Each number is 200 + 30 x the weight over its row's rms, rounded and kept within 0 to 999. Layers, rows and columns count from 0. The size before them is the row's rms in percent of the matrix's.

# layer 4 MLP down (transposed), 512x128, rms 0.146, rows 5-59, columns 64-127
107,190,166,202,118,164,162,194,158,200,217,236,215,201,209,234,240,200,225,162,241,207,213,136,223,192,226,220,203,149,210,198,223,182,193,177,199,170,176,137,240,210,199,179,251,204,153,179,212,188,240,211,165,214,222,253,216,213,197,201,220,215,195,210,234
114,232,197,214,189,174,228,194,248,204,222,219,199,222,184,172,228,195,249,198,238,211,189,211,215,186,244,175,147,165,236,189,234,207,123,225,224,200,186,202,214,230,140,134,232,240,198,172,211,236,143,136,203,214,166,158,183,167,181,196,200,236,187,239,191
119,216,201,231,254,244,204,195,193,157,185,275,194,186,171,205,180,190,176,178,196,192,193,218,196,164,216,228,214,227,110,207,232,178,233,116,202,189,188,201,232,194,220,164,207,214,215,227,211,159,202,222,221,217,220,235,249,167,201,197,284,177,158,204,241
096,168,210,176,199,166,166,215,184,186,187,221,182,212,210,227,180,143,202,197,190,156,200,218,209,230,177,199,217,184,203,212,217,194,188,150,174,207,173,216,194,169,157,182,209,183,203,203,209,224,179,207,216,151,231,246,204,207,192,216,234,306,185,215,193
092,209,247,196,276,246,215,197,213,211,204,170,189,164,214,215,188,191,171,178,198,213,212,206,257,196,212,173,178,212,177,183,175,197,238,238,162,232,183,208,245,169,229,247,204,183,254,159,213,199,183,183,189,165,169,195,229,223,210,207,226,192,210,207,180
093,206,211,201,234,253,200,216,220,170,195,216,198,201,205,202,174,174,202,216,216,173,206,256,217,195,180,229,234,177,249,178,175,179,202,218,178,180,211,256,226,183,204,213,206,216,163,182,218,255,260,182,228,155,229,190,193,257,177,161,196,104,221,163,139
102,147,215,202,192,175,183,189,213,182,205,180,178,161,217,181,212,203,241,224,197,172,172,138,207,213,170,181,185,139,173,194,153,248,154,202,209,221,179,210,198,172,231,205,245,202,210,182,226,237,209,146,190,253,213,196,146,161,200,225,167,241,311,171,191
101,136,250,197,192,223,201,167,215,188,251,201,187,214,196,198,204,225,230,174,232,175,240,186,232,169,178,178,176,236,178,207,203,192,224,176,150,202,232,213,263,216,177,198,116,222,154,239,209,187,191,174,156,181,166,218,170,181,246,221,197,157,179,216,253
105,185,170,210,201,206,238,238,210,148,176,173,171,223,191,148,171,170,224,215,225,210,210,192,214,197,230,200,209,235,201,183,169,225,195,166,165,175,240,194,205,207,234,231,119,237,198,244,224,196,206,195,227,194,191,162,204,138,216,209,192,188,249,255,227
130,185,199,238,176,172,198,217,167,192,202,244,160,226,187,246,210,153,196,133,172,177,201,220,180,202,271,229,200,208,194,231,242,149,202,195,173,213,186,184,215,240,155,200,243,135,167,193,157,195,208,202,170,188,224,218,231,200,185,187,220,299,179,183,145
101,259,154,186,159,133,235,195,266,193,180,200,220,208,217,156,201,233,191,208,198,261,199,250,189,216,164,178,168,235,190,226,169,201,186,188,222,154,189,201,181,210,182,195,226,204,235,206,215,213,200,184,213,168,198,219,206,217,165,176,207,217,194,206,277
111,229,204,200,229,145,160,156,217,160,217,234,226,204,249,217,172,169,187,203,203,185,211,218,178,156,204,183,211,213,236,143,237,200,194,99,210,182,204,190,245,247,171,145,180,212,196,184,210,204,245,182,206,217,203,183,247,170,228,209,248,225,160,209,158
094,198,225,251,186,191,267,224,212,182,213,233,195,238,193,191,228,172,230,241,195,242,194,184,232,217,210,182,178,220,199,195,181,185,197,218,218,131,167,220,209,254,209,221,197,204,199,200,208,228,250,165,253,182,195,182,201,262,224,217,196,193,141,209,223
112,230,151,159,214,247,210,220,239,185,192,209,200,200,169,219,190,199,147,301,248,237,187,254,166,185,187,192,182,213,214,188,252,219,171,217,180,197,217,209,161,146,146,223,218,241,203,205,212,167,223,178,226,176,211,171,209,221,164,155,209,143,245,186,217
100,166,184,175,229,205,217,212,185,200,194,221,202,244,207,229,188,192,190,203,193,220,239,183,150,164,240,258,181,181,229,232,191,199,192,164,216,261,168,161,239,247,235,202,203,225,201,167,195,176,204,203,239,225,172,203,170,124,199,221,235,173,234,166,205
129,207,173,226,190,183,234,184,179,209,177,187,206,215,233,196,179,241,211,223,143,214,151,176,196,217,242,206,169,219,229,231,218,237,162,190,237,198,180,208,241,260,201,180,221,237,212,237,210,224,233,171,210,220,140,180,181,145,218,210,184,209,223,246,177
102,177,215,159,277,192,188,210,163,183,227,175,198,163,224,176,188,190,233,228,254,239,223,176,244,211,185,201,145,182,235,196,189,199,218,216,166,231,222,208,193,225,227,229,196,206,168,219,174,140,177,174,164,170,219,258,156,199,191,245,205,223,193,141,237
108,184,219,150,225,192,250,179,214,189,154,263,221,170,221,224,213,189,242,186,202,210,156,196,202,211,194,195,206,230,210,150,182,195,223,185,178,166,189,163,222,201,178,208,165,198,151,208,232,196,301,147,193,212,215,191,176,214,230,234,229,264,190,184,181
091,226,206,198,225,216,208,175,212,221,218,174,177,204,191,203,246,168,219,217,157,221,214,135,267,197,223,173,138,199,166,225,224,174,180,235,228,196,219,186,181,181,226,179,243,188,191,217,225,205,201,207,210,207,208,139,191,223,169,186,194,156,181,186,235
127,254,180,252,217,150,168,168,207,170,219,238,260,182,209,182,157,187,202,174,178,207,241,215,217,202,191,197,193,193,200,137,186,218,192,148,186,201,152,175,212,212,180,123,227,148,168,205,186,211,193,259,221,193,241,264,198,177,191,184,211,272,207,183,185
107,177,176,172,179,199,189,184,185,214,203,230,228,131,200,196,149,256,195,147,181,228,177,230,165,207,179,192,186,213,225,186,173,171,182,267,169,234,192,175,180,222,213,175,187,176,213,250,176,139,252,213,234,167,154,156,163,191,208,232,228,139,184,171,171
099,145,197,177,232,187,204,162,189,172,218,213,222,168,193,204,184,200,180,214,171,164,189,246,193,225,218,216,244,172,210,227,217,224,158,187,182,224,206,191,229,247,190,235,219,222,194,236,161,234,213,122,170,256,211,151,278,164,246,249,274,201,247,208,227
098,216,147,203,157,193,234,182,188,150,210,233,232,187,188,167,171,225,209,191,178,297,188,181,200,197,219,211,192,226,150,223,232,182,205,219,216,167,263,171,168,151,177,194,178,193,217,173,219,225,181,167,172,158,167,207,194,196,184,192,179,87,204,200,161
113,189,163,228,173,202,148,248,149,160,236,228,239,204,220,217,248,185,214,227,169,158,198,193,230,189,209,223,151,194,148,214,174,164,177,204,223,251,164,198,184,163,190,215,173,219,209,199,233,231,208,163,255,249,226,222,155,205,249,213,187,191,236,139,187
122,200,189,173,189,232,145,274,203,168,175,242,202,249,243,234,212,237,199,192,185,229,201,219,173,166,178,176,232,172,205,117,159,201,223,170,251,196,170,130,193,157,129,169,184,191,200,141,212,194,193,202,187,187,181,187,165,210,206,199,219,270,223,205,155
101,252,157,185,190,130,189,167,193,172,193,202,176,161,188,213,241,154,164,184,216,222,226,230,189,195,217,187,159,178,154,185,222,191,221,173,211,176,209,179,187,198,182,146,173,160,203,199,179,207,170,213,142,239,219,160,143,164,203,201,201,170,182,172,206
123,250,209,180,268,206,178,115,166,180,147,231,221,187,205,174,184,227,173,175,217,202,236,176,224,140,177,231,165,213,210,189,149,250,162,233,229,223,218,217,191,203,183,201,143,189,203,198,176,190,202,210,223,214,208,184,166,181,203,223,226,176,177,194,194
097,205,176,222,247,200,172,258,225,169,207,174,162,160,105,210,258,160,182,219,205,206,207,216,208,230,190,220,200,180,223,214,172,207,280,269,185,204,196,233,212,212,271,177,240,219,226,234,166,166,215,202,240,211,207,190,190,191,191,175,209,195,175,196,189
103,190,213,219,200,181,138,179,190,206,197,198,211,209,216,228,189,195,244,217,185,277,177,210,159,245,182,203,156,205,228,221,221,191,211,231,223,198,253,178,190,221,228,183,184,230,232,217,220,213,196,188,226,185,193,193,199,218,170,160,189,145,153,202,179
114,225,240,249,238,235,203,232,268,224,174,159,175,191,222,187,205,226,196,227,160,206,157,220,217,185,215,195,193,230,239,166,233,227,210,234,232,199,245,166,204,212,188,175,170,176,208,139,170,184,171,182,210,209,194,232,228,178,252,183,205,171,233,164,198
002,201,215,193,218,215,211,174,192,233,175,213,160,157,212,253,229,181,183,156,228,279,165,199,196,231,200,234,135,224,207,172,175,197,156,201,218,180,226,171,215,213,186,173,213,174,153,139,162,177,175,172,212,166,271,245,181,195,176,174,206,240,212,249,212
098,191,247,225,201,250,174,198,251,200,206,197,216,171,245,222,243,185,227,211,214,151,267,242,225,173,184,197,161,170,228,203,201,201,240,208,191,200,199,175,204,140,196,194,197,224,159,237,233,228,179,182,252,215,203,191,206,175,179,193,177,233,177,213,167
106,227,195,132,253,151,212,191,194,180,132,176,183,173,168,237,145,236,180,204,224,175,204,217,219,176,229,190,223,188,216,194,191,229,185,228,150,169,215,266,209,202,188,155,185,222,197,193,170,209,174,161,181,157,246,162,189,235,193,209,155,249,161,217,182
108,270,245,212,158,263,224,236,170,188,218,225,249,163,221,216,225,203,225,212,224,196,205,162,190,227,223,208,189,211,187,217,240,217,264,183,201,167,224,158,180,172,231,217,225,177,201,202,203,210,218,167,150,168,222,156,244,140,220,175,176,183,208,206,194
106,178,149,228,180,186,193,206,195,185,173,206,185,206,194,199,235,236,144,215,169,185,227,179,169,189,235,155,225,214,185,228,215,162,241,194,206,185,171,235,198,219,209,235,217,128,210,180,244,250,166,243,169,197,183,213,193,185,212,140,194,286,263,167,248
094,216,202,187,169,254,244,222,238,210,182,180,140,169,204,238,185,230,197,200,210,253,170,165,210,204,209,175,221,225,215,160,181,183,215,230,241,213,220,127,229,231,196,200,213,228,187,181,223,192,177,184,226,229,248,201,241,166,207,174,207,204,166,201,223
104,205,222,112,170,218,164,147,246,178,204,219,229,182,239,204,190,223,233,208,223,241,215,208,216,165,174,211,164,208,187,132,196,165,230,252,193,194,207,204,193,236,224,219,210,190,195,217,207,210,187,234,233,188,198,206,156,162,172,223,190,149,154,245,197
101,210,203,158,186,182,215,190,221,229,237,183,232,231,177,191,161,178,196,219,192,171,191,195,228,240,195,199,141,239,160,245,185,249,200,207,191,238,226,202,217,179,239,190,159,207,251,200,166,162,229,171,138,200,215,227,238,169,177,155,231,224,216,239,223
107,236,162,237,191,157,254,250,202,179,146,189,169,187,190,187,209,210,179,151,221,154,157,225,178,179,185,177,173,194,203,126,241,209,185,189,191,232,164,207,198,204,192,208,181,223,191,220,235,200,209,164,144,180,149,121,191,157,196,224,188,239,188,175,251
118,227,156,206,194,276,160,222,234,188,203,171,207,210,158,188,259,234,174,191,161,235,135,158,166,195,134,186,258,234,225,213,225,180,205,234,225,206,283,193,206,225,191,213,250,167,175,202,229,140,191,187,171,178,184,214,201,194,213,180,205,241,158,194,189
107,197,224,248,214,228,201,234,181,234,214,207,178,184,218,172,123,151,178,189,219,267,178,163,209,256,177,153,194,235,244,266,202,185,239,208,223,192,200,158,207,197,200,208,178,190,214,200,180,148,231,196,193,215,201,224,217,250,208,239,158,152,174,213,185
126,216,200,227,155,201,187,99,169,207,205,187,175,192,204,195,209,209,184,190,179,213,211,198,177,157,167,217,171,168,215,219,153,203,226,189,191,222,197,176,173,197,186,203,125,243,267,201,158,224,200,264,166,164,211,229,239,209,156,137,232,161,185,229,200
118,191,164,241,191,219,141,163,170,181,222,185,166,243,193,227,180,207,197,227,180,286,228,196,206,176,211,194,223,147,216,197,216,270,175,203,197,239,181,156,209,191,178,181,187,188,172,173,166,180,225,197,201,200,162,212,201,203,153,209,193,171,167,196,225
093,177,195,276,197,230,173,272,231,194,186,211,243,197,205,200,195,181,235,227,194,214,205,207,107,198,219,168,216,201,186,182,220,162,259,196,227,238,233,179,243,268,246,258,167,209,212,181,192,164,149,186,252,220,252,167,218,190,229,205,165,163,210,152,172
103,209,216,176,162,212,199,221,205,183,151,180,205,160,228,231,234,200,232,163,135,201,202,221,173,256,189,199,182,194,213,269,169,213,262,181,222,290,215,156,231,220,182,263,199,200,201,196,190,236,187,230,187,211,207,190,243,250,200,221,227,187,201,162,177
109,213,196,201,189,143,228,209,237,182,208,159,205,203,173,232,211,167,236,178,234,176,234,193,211,147,182,150,153,232,229,214,166,172,200,266,174,228,190,233,168,252,212,246,168,181,202,194,203,191,195,220,209,204,212,195,220,179,170,226,214,161,221,151,218
126,228,213,230,162,199,143,187,159,205,162,173,218,183,214,170,173,186,216,242,222,234,142,180,217,160,213,207,191,221,267,186,170,205,241,204,227,224,190,174,198,203,173,208,177,190,143,138,239,164,186,171,219,192,153,182,235,175,174,209,195,201,164,162,167
110,212,177,192,231,234,188,213,191,178,245,247,158,186,177,160,223,244,195,254,228,191,221,185,237,234,200,248,134,139,188,164,247,186,228,215,188,209,144,191,216,218,214,240,202,208,176,229,215,179,200,159,182,224,214,254,183,195,175,207,216,183,202,211,282
095,150,214,268,198,221,179,232,188,179,199,219,219,198,128,252,218,211,134,213,156,181,169,201,186,213,232,179,233,221,165,178,242,177,218,232,211,239,211,205,235,172,205,169,195,205,228,192,271,171,168,246,204,171,192,177,197,214,170,199,215,175,146,221,179
087,210,223,246,192,283,247,158,225,251,166,179,140,239,249,192,207,149,185,190,212,206,202,212,173,190,214,205,143,234,194,184,189,224,247,184,287,195,204,227,216,173,192,278,238,197,204,150,203,212,175,178,211,192,220,204,176,213,166,265,195,161,184,191,176
109,184,161,259,199,223,198,232,206,180,196,221,206,195,172,175,232,196,230,204,177,195,226,165,203,212,170,230,202,158,245,222,202,179,215,257,216,201,218,242,211,203,260,224,227,220,206,236,181,201,208,170,226,195,233,209,314,247,203,174,172,187,164,224,231
100,220,222,259,193,249,254,174,230,212,187,109,243,236,206,205,224,187,202,167,138,153,176,224,237,174,199,242,197,232,190,224,217,168,202,159,246,196,159,155,222,211,172,195,222,210,156,197,189,152,273,213,186,200,151,182,186,184,211,271,226,205,220,204,180
118,202,175,180,198,173,188,175,217,176,157,233,199,198,217,152,211,184,184,186,162,154,241,204,215,184,228,235,235,169,171,166,185,233,191,171,189,150,175,218,183,217,146,176,173,181,209,227,188,221,134,239,210,243,210,222,215,199,190,211,210,294,215,224,240
104,234,213,222,169,288,172,176,214,205,162,191,203,187,224,197,181,197,184,172,172,198,159,182,213,262,215,168,235,210,225,177,140,202,247,244,183,203,156,212,207,204,150,174,171,166,195,172,213,192,209,263,143,194,163,119,227,220,157,145,222,211,181,212,179
083,182,234,232,168,254,165,178,205,226,180,239,160,201,222,222,149,161,183,204,192,189,218,200,183,183,214,225,211,149,172,226,208,190,214,136,176,218,227,215,226,243,234,192,191,196,153,182,154,199,252,201,219,252,154,235,207,180,177,214,141,170,178,150,178
# layer 4 MLP up, 512x128, rms 0.157, rows 6-59, columns 64-127
111,152,247,172,237,180,194,245,124,145,193,208,181,204,193,202,155,209,228,183,228,180,199,177,218,198,266,214,260,225,200,222,186,186,163,191,219,220,174,207,181,185,155,232,217,186,215,209,196,224,206,225,230,220,171,175,180,190,202,184,232,238,262,231,191
109,228,195,166,207,205,210,185,208,165,218,216,211,221,289,211,192,194,166,149,204,168,175,230,195,209,176,228,218,197,175,184,221,202,204,174,199,280,232,171,212,142,213,160,183,219,199,164,219,215,188,237,241,160,174,242,245,221,199,181,220,227,172,210,235
083,204,186,193,193,155,173,201,200,175,155,218,155,209,212,194,179,161,199,178,149,122,222,225,244,207,228,183,214,167,163,204,196,208,200,155,207,209,185,265,217,163,153,207,230,155,176,192,207,228,174,225,264,160,240,243,287,211,183,196,213,232,206,196,172
093,207,219,201,250,220,207,211,210,180,173,153,204,193,187,222,199,184,198,189,193,205,233,235,174,200,235,159,183,178,165,212,162,186,213,202,173,216,167,206,217,172,178,221,239,176,233,150,169,205,215,231,245,209,229,245,182,233,224,137,238,242,187,234,178
091,227,148,196,162,221,197,212,160,203,197,270,212,185,196,220,209,188,199,196,251,150,168,226,235,203,113,228,234,129,226,180,193,230,177,149,247,241,230,229,218,171,225,182,197,231,190,207,244,220,176,199,202,229,223,210,176,164,178,173,216,220,253,230,206
097,170,237,204,219,195,138,195,166,177,205,229,240,164,226,191,199,215,244,229,189,207,162,188,207,203,181,265,231,131,168,181,174,238,158,155,142,255,149,212,264,200,221,156,220,221,198,189,211,197,190,214,245,202,194,237,190,197,232,188,186,251,219,214,216
104,231,189,175,238,176,153,201,218,190,179,219,198,210,201,176,190,159,189,193,226,160,210,180,245,217,185,178,212,109,218,164,231,179,223,135,185,145,192,157,200,173,184,173,192,216,153,256,240,194,172,220,195,200,165,212,166,238,151,198,231,244,179,182,248
104,212,204,182,238,116,177,142,191,169,194,208,185,206,196,198,197,197,188,171,196,174,214,165,210,231,207,210,150,198,206,197,220,156,190,157,206,231,212,212,199,204,196,143,214,190,235,196,180,219,181,259,219,191,270,198,240,238,187,206,186,229,183,219,246
104,214,202,177,191,199,151,154,126,171,213,206,175,218,223,205,233,144,159,191,246,182,246,204,201,204,255,295,184,174,224,199,215,201,170,180,171,203,188,194,142,206,155,204,228,167,172,211,190,226,168,203,153,214,182,255,230,175,229,215,225,251,214,239,200
103,162,225,175,178,197,184,191,194,195,225,191,165,176,210,209,153,195,237,220,140,146,200,208,238,189,213,235,221,204,209,190,217,224,183,167,269,189,209,222,175,142,192,177,230,194,195,244,180,206,232,203,207,216,184,230,183,219,163,143,186,246,205,173,231
096,185,198,254,259,167,155,199,222,180,228,213,175,206,223,218,195,168,183,165,212,190,186,243,158,168,176,195,221,188,235,159,201,167,199,150,241,202,245,179,245,246,190,149,208,137,185,136,215,245,227,209,207,182,213,163,208,181,149,185,282,233,131,191,151
091,202,197,155,192,259,147,196,188,164,208,221,182,236,180,234,200,224,232,163,199,147,133,204,272,141,204,242,227,180,206,188,198,217,184,174,202,231,198,185,182,207,218,175,203,180,204,159,167,191,208,181,230,180,197,211,202,190,183,153,195,215,188,262,145
111,200,176,191,180,261,169,213,187,170,217,245,181,148,199,181,249,166,160,185,257,188,225,280,192,180,193,167,179,217,176,172,224,187,189,185,243,244,137,145,195,153,212,155,227,198,152,183,174,229,199,205,205,165,199,194,235,174,208,165,244,208,248,212,186
106,236,208,143,190,186,181,160,189,225,160,235,226,156,201,157,200,125,157,200,208,189,223,213,139,244,145,236,180,202,188,241,260,183,185,157,235,260,177,215,203,174,222,164,220,206,202,214,230,195,184,188,243,195,266,244,184,221,179,188,257,233,187,194,194
111,200,148,196,183,143,171,158,184,190,224,256,156,243,240,214,170,199,149,161,196,181,232,159,245,153,243,133,213,195,203,218,201,209,184,187,217,203,205,194,219,228,132,161,211,220,246,210,153,212,160,237,141,186,192,228,178,198,203,170,186,243,192,192,186
104,243,136,164,239,148,205,203,202,155,173,200,216,226,192,187,246,184,174,219,234,200,191,231,272,175,193,159,196,138,152,187,197,191,173,195,172,222,171,182,251,164,173,239,184,219,203,199,190,186,171,176,220,192,236,257,250,190,155,229,231,243,190,195,186
111,188,207,130,177,191,182,194,135,171,207,237,224,244,221,219,143,179,205,156,206,215,183,222,200,206,208,158,202,169,223,204,201,198,191,180,252,184,190,184,184,200,201,167,192,174,158,174,219,227,193,170,203,218,133,164,260,185,203,190,191,234,171,167,155
091,242,235,192,265,152,209,226,198,200,179,156,254,200,196,201,145,208,184,205,179,184,183,216,216,200,174,195,272,214,206,261,215,250,173,186,150,172,173,227,187,204,188,200,219,214,179,199,183,246,203,217,225,224,214,223,196,210,168,193,243,204,201,166,161
106,248,179,213,226,122,188,221,170,131,203,253,241,212,236,196,175,190,149,188,252,184,251,194,212,211,196,192,199,241,189,124,215,216,173,167,173,230,202,225,177,193,156,227,192,172,185,200,180,241,168,193,252,185,197,210,279,184,222,227,199,243,220,202,211
108,160,247,155,204,185,191,164,223,185,170,233,196,217,252,215,133,184,174,155,212,174,211,229,178,185,188,220,232,179,174,172,170,190,217,222,198,230,212,227,159,183,202,214,222,188,192,165,131,224,150,162,215,140,247,214,209,165,214,195,234,241,166,236,198
101,169,245,171,194,184,150,198,160,240,193,198,172,240,257,186,162,159,154,220,178,194,173,259,151,157,152,185,216,165,187,213,234,172,171,156,211,222,212,202,142,188,188,242,236,177,193,206,203,193,150,208,226,218,231,184,242,188,204,175,254,246,211,190,210
099,222,186,182,227,150,195,179,205,175,202,211,240,209,210,174,214,181,209,214,165,180,214,261,208,239,208,220,208,186,157,232,178,238,117,195,199,259,196,246,174,166,171,176,217,208,199,183,214,254,174,248,225,189,226,208,222,159,136,214,205,221,175,187,205
118,194,178,216,194,187,149,223,151,143,207,282,219,247,203,262,207,202,191,163,185,156,205,190,179,154,204,159,195,157,190,201,191,217,153,169,201,254,168,235,200,231,200,224,172,216,188,163,196,239,143,230,216,231,155,249,216,202,214,185,185,228,243,173,237
107,187,224,146,247,184,179,220,220,234,166,216,203,203,266,188,235,185,219,181,146,154,188,184,193,168,148,183,206,198,252,220,208,166,192,159,205,159,196,162,227,224,172,171,191,153,227,160,169,197,167,193,160,226,196,174,237,175,176,179,159,250,219,220,143
103,261,236,160,201,209,179,229,158,197,161,211,198,213,218,247,200,146,207,155,152,214,212,204,171,213,208,224,200,192,199,203,192,180,173,199,200,170,271,227,248,206,221,163,195,192,197,170,188,175,196,171,203,175,227,218,211,228,184,159,219,235,202,221,123
117,181,158,145,199,172,174,169,194,210,197,255,187,250,263,199,171,175,175,162,221,228,171,200,283,163,208,219,221,148,219,181,168,226,159,209,215,219,203,226,265,174,168,171,159,195,193,238,189,216,139,189,269,189,173,214,236,228,204,164,218,233,184,185,215
093,197,196,200,254,220,198,205,207,196,207,224,155,197,171,178,221,192,226,197,170,195,222,266,207,213,200,251,259,161,239,178,180,234,223,177,241,202,178,243,197,186,220,223,213,227,176,249,232,154,127,217,242,218,224,224,202,166,168,192,196,250,206,180,159
108,197,212,173,224,145,194,219,158,174,196,220,190,247,225,231,162,200,162,156,230,214,209,217,192,195,171,159,304,153,237,242,209,225,196,163,263,237,233,189,166,229,186,217,201,214,214,226,178,202,177,183,267,199,149,228,211,167,158,170,200,226,218,163,144
113,190,160,210,242,226,208,187,186,226,150,240,226,225,214,251,232,196,180,190,210,197,203,206,202,217,175,202,185,191,198,238,260,184,151,183,196,167,236,217,186,176,161,198,210,215,230,180,206,186,183,204,154,211,231,234,188,226,253,236,250,234,190,185,152
003,181,243,206,214,184,197,208,181,218,197,190,187,188,220,117,209,189,193,209,165,171,181,179,229,157,158,109,193,218,242,175,235,232,154,200,177,195,210,164,178,159,216,256,191,169,229,226,166,222,214,200,131,223,130,245,206,217,195,198,188,196,198,270,217
100,214,195,219,178,170,215,205,155,169,178,238,212,223,207,175,211,208,185,201,204,137,193,170,181,236,221,170,221,220,220,189,185,214,181,212,192,270,165,246,200,210,187,238,228,169,206,187,199,235,224,302,243,229,218,194,210,178,207,195,238,220,201,284,209
100,200,202,199,194,194,132,182,191,166,216,240,131,214,177,245,149,202,189,133,186,170,181,160,205,208,206,153,213,191,187,158,194,204,175,155,172,137,189,161,213,256,211,222,146,236,145,191,222,208,179,183,192,194,158,210,205,181,157,146,175,236,191,248,208
105,221,172,257,196,192,161,196,195,194,217,179,223,204,152,207,170,185,138,138,271,156,254,197,242,209,210,167,252,144,204,186,150,228,158,157,203,242,136,195,230,186,173,227,176,181,209,215,222,201,160,266,208,203,171,190,192,179,199,224,208,229,184,218,222
107,200,174,185,217,217,185,207,152,213,155,207,187,215,205,177,238,170,150,189,159,189,216,172,243,170,262,207,207,168,156,231,227,217,207,178,212,238,117,196,195,166,171,217,224,202,242,214,180,240,233,234,140,195,223,203,215,219,160,187,232,214,163,250,212
095,199,186,236,160,206,180,182,147,181,212,190,211,216,172,221,259,141,161,183,203,172,185,213,142,191,211,212,198,165,228,251,204,251,159,194,256,175,243,180,151,208,187,227,201,252,192,219,239,178,190,213,287,189,161,204,192,225,198,147,199,225,170,167,210
107,237,191,175,218,173,171,192,222,174,205,203,189,237,216,156,222,147,149,229,169,187,264,251,166,187,223,142,233,212,192,245,171,190,216,185,183,231,208,174,208,216,165,153,242,177,139,200,170,197,199,226,233,195,252,198,209,285,250,182,211,220,196,226,235
108,196,207,195,182,152,148,140,211,190,179,202,202,185,201,250,187,194,200,150,186,127,218,196,141,148,141,159,291,228,204,185,217,215,153,196,252,196,177,198,210,156,206,176,222,179,167,191,180,197,167,191,191,156,220,242,212,209,196,184,220,231,207,226,247
109,167,163,208,217,214,163,189,165,222,145,180,189,206,226,189,197,179,239,226,190,208,186,190,175,201,236,218,199,135,205,206,223,209,206,167,252,195,180,197,182,148,138,140,201,186,162,222,182,195,196,240,167,205,201,131,252,219,215,173,213,237,144,214,187
115,192,186,146,239,252,234,209,141,195,155,223,157,247,224,190,180,165,177,169,211,207,189,241,228,195,183,215,265,103,216,199,196,195,134,174,166,215,188,221,155,220,201,231,203,148,190,207,215,240,159,211,252,239,207,182,187,281,202,237,220,256,187,149,165
107,178,220,169,176,230,187,209,232,226,207,191,182,226,194,230,232,102,191,215,286,195,204,234,190,234,199,158,258,201,152,230,207,209,200,178,221,239,187,192,162,198,170,206,197,232,220,242,209,193,154,162,222,204,177,183,221,207,158,189,181,208,243,228,136
115,200,209,145,221,195,181,178,248,192,165,209,152,194,247,240,187,186,203,157,220,176,245,212,227,169,176,167,270,186,193,152,220,223,158,175,192,265,200,202,190,205,126,191,161,194,173,200,156,193,168,250,253,202,140,202,200,145,186,186,230,246,210,205,244
117,195,178,230,214,221,161,151,202,165,214,214,195,233,216,199,182,192,200,196,221,217,219,225,234,218,221,211,194,124,227,168,218,215,212,191,163,215,184,230,145,171,90,180,201,183,217,187,158,230,186,197,175,156,191,213,206,210,185,226,204,220,245,175,199
099,223,145,156,186,217,201,189,183,188,211,170,176,231,197,213,225,192,210,264,192,204,195,216,177,127,223,231,162,206,211,190,280,250,220,163,213,204,253,190,213,168,203,173,144,199,179,207,208,170,201,196,178,174,177,171,175,268,229,207,243,218,263,189,187
106,221,140,207,238,242,166,258,176,211,196,243,177,241,216,186,241,182,224,206,213,220,214,237,225,179,209,201,216,223,196,208,209,228,212,173,235,222,240,150,123,142,216,181,165,202,227,205,153,242,221,231,197,209,207,212,183,191,191,240,257,237,188,188,223
106,142,182,197,166,175,232,170,221,208,119,198,217,184,213,222,225,212,218,240,214,198,213,229,163,192,205,252,203,204,236,217,213,227,179,207,254,239,177,179,181,145,139,171,229,168,150,208,183,190,163,179,204,183,198,179,261,172,162,216,220,236,241,196,182
114,178,156,178,162,200,157,215,162,206,140,205,197,226,191,214,240,192,190,210,188,220,200,203,219,165,185,212,184,203,217,206,178,202,178,177,192,184,172,182,170,203,112,239,159,201,198,139,272,195,219,159,214,177,177,152,259,232,173,196,191,252,184,228,134
105,261,172,223,225,205,154,194,168,149,217,234,198,184,174,173,250,218,215,254,245,147,228,206,221,167,202,175,169,132,152,161,200,230,175,169,186,207,187,226,203,217,182,198,253,193,176,214,201,174,171,182,192,202,193,209,205,191,157,121,225,237,169,183,177
099,180,204,181,268,201,185,180,239,231,159,220,192,246,196,248,209,200,204,222,192,183,183,170,175,159,181,184,225,209,182,161,240,254,207,169,177,243,203,183,226,201,183,170,229,179,206,176,238,186,149,208,224,176,166,240,198,226,205,203,178,218,100,169,217
099,214,234,156,229,203,131,214,175,163,191,258,215,254,245,220,199,172,193,210,216,163,230,201,186,198,206,212,170,173,150,222,237,194,190,182,150,199,202,228,234,160,180,138,247,247,184,265,188,225,171,197,207,188,203,158,228,159,208,166,232,245,200,186,167
105,220,142,175,272,229,200,250,170,179,189,206,202,224,225,213,160,214,217,224,216,220,180,215,220,150,156,229,201,167,216,228,198,207,175,181,188,204,183,225,169,153,179,144,142,222,182,173,208,223,239,228,257,268,217,163,221,185,222,211,231,234,216,232,166
102,230,196,147,190,206,186,178,188,178,214,206,214,235,206,216,229,227,213,176,182,197,191,216,211,211,220,132,162,216,175,151,225,147,162,171,210,196,230,119,188,131,150,215,176,220,158,195,204,243,163,173,151,135,152,197,225,199,214,240,226,233,248,214,230
088,190,180,190,239,174,189,166,190,143,163,179,195,212,257,226,220,171,202,146,240,176,240,167,212,176,225,218,209,177,207,195,223,249,178,160,239,226,131,216,207,201,148,188,183,201,196,182,233,219,173,219,233,213,226,213,162,165,225,178,249,232,190,233,268
106,207,157,211,205,145,189,212,178,253,183,194,180,194,180,254,189,156,182,211,215,191,169,193,259,193,210,138,191,245,218,168,162,223,175,186,181,206,170,202,173,156,166,144,212,186,206,196,208,216,162,201,223,204,181,149,194,212,151,150,204,208,107,231,190
097,222,204,177,246,179,147,242,179,150,184,157,248,146,167,195,219,178,173,213,209,203,225,217,170,221,210,232,235,223,233,212,223,184,220,163,201,282,222,243,213,125,195,178,236,198,148,216,228,207,163,168,212,165,216,194,155,189,188,205,246,227,176,225,211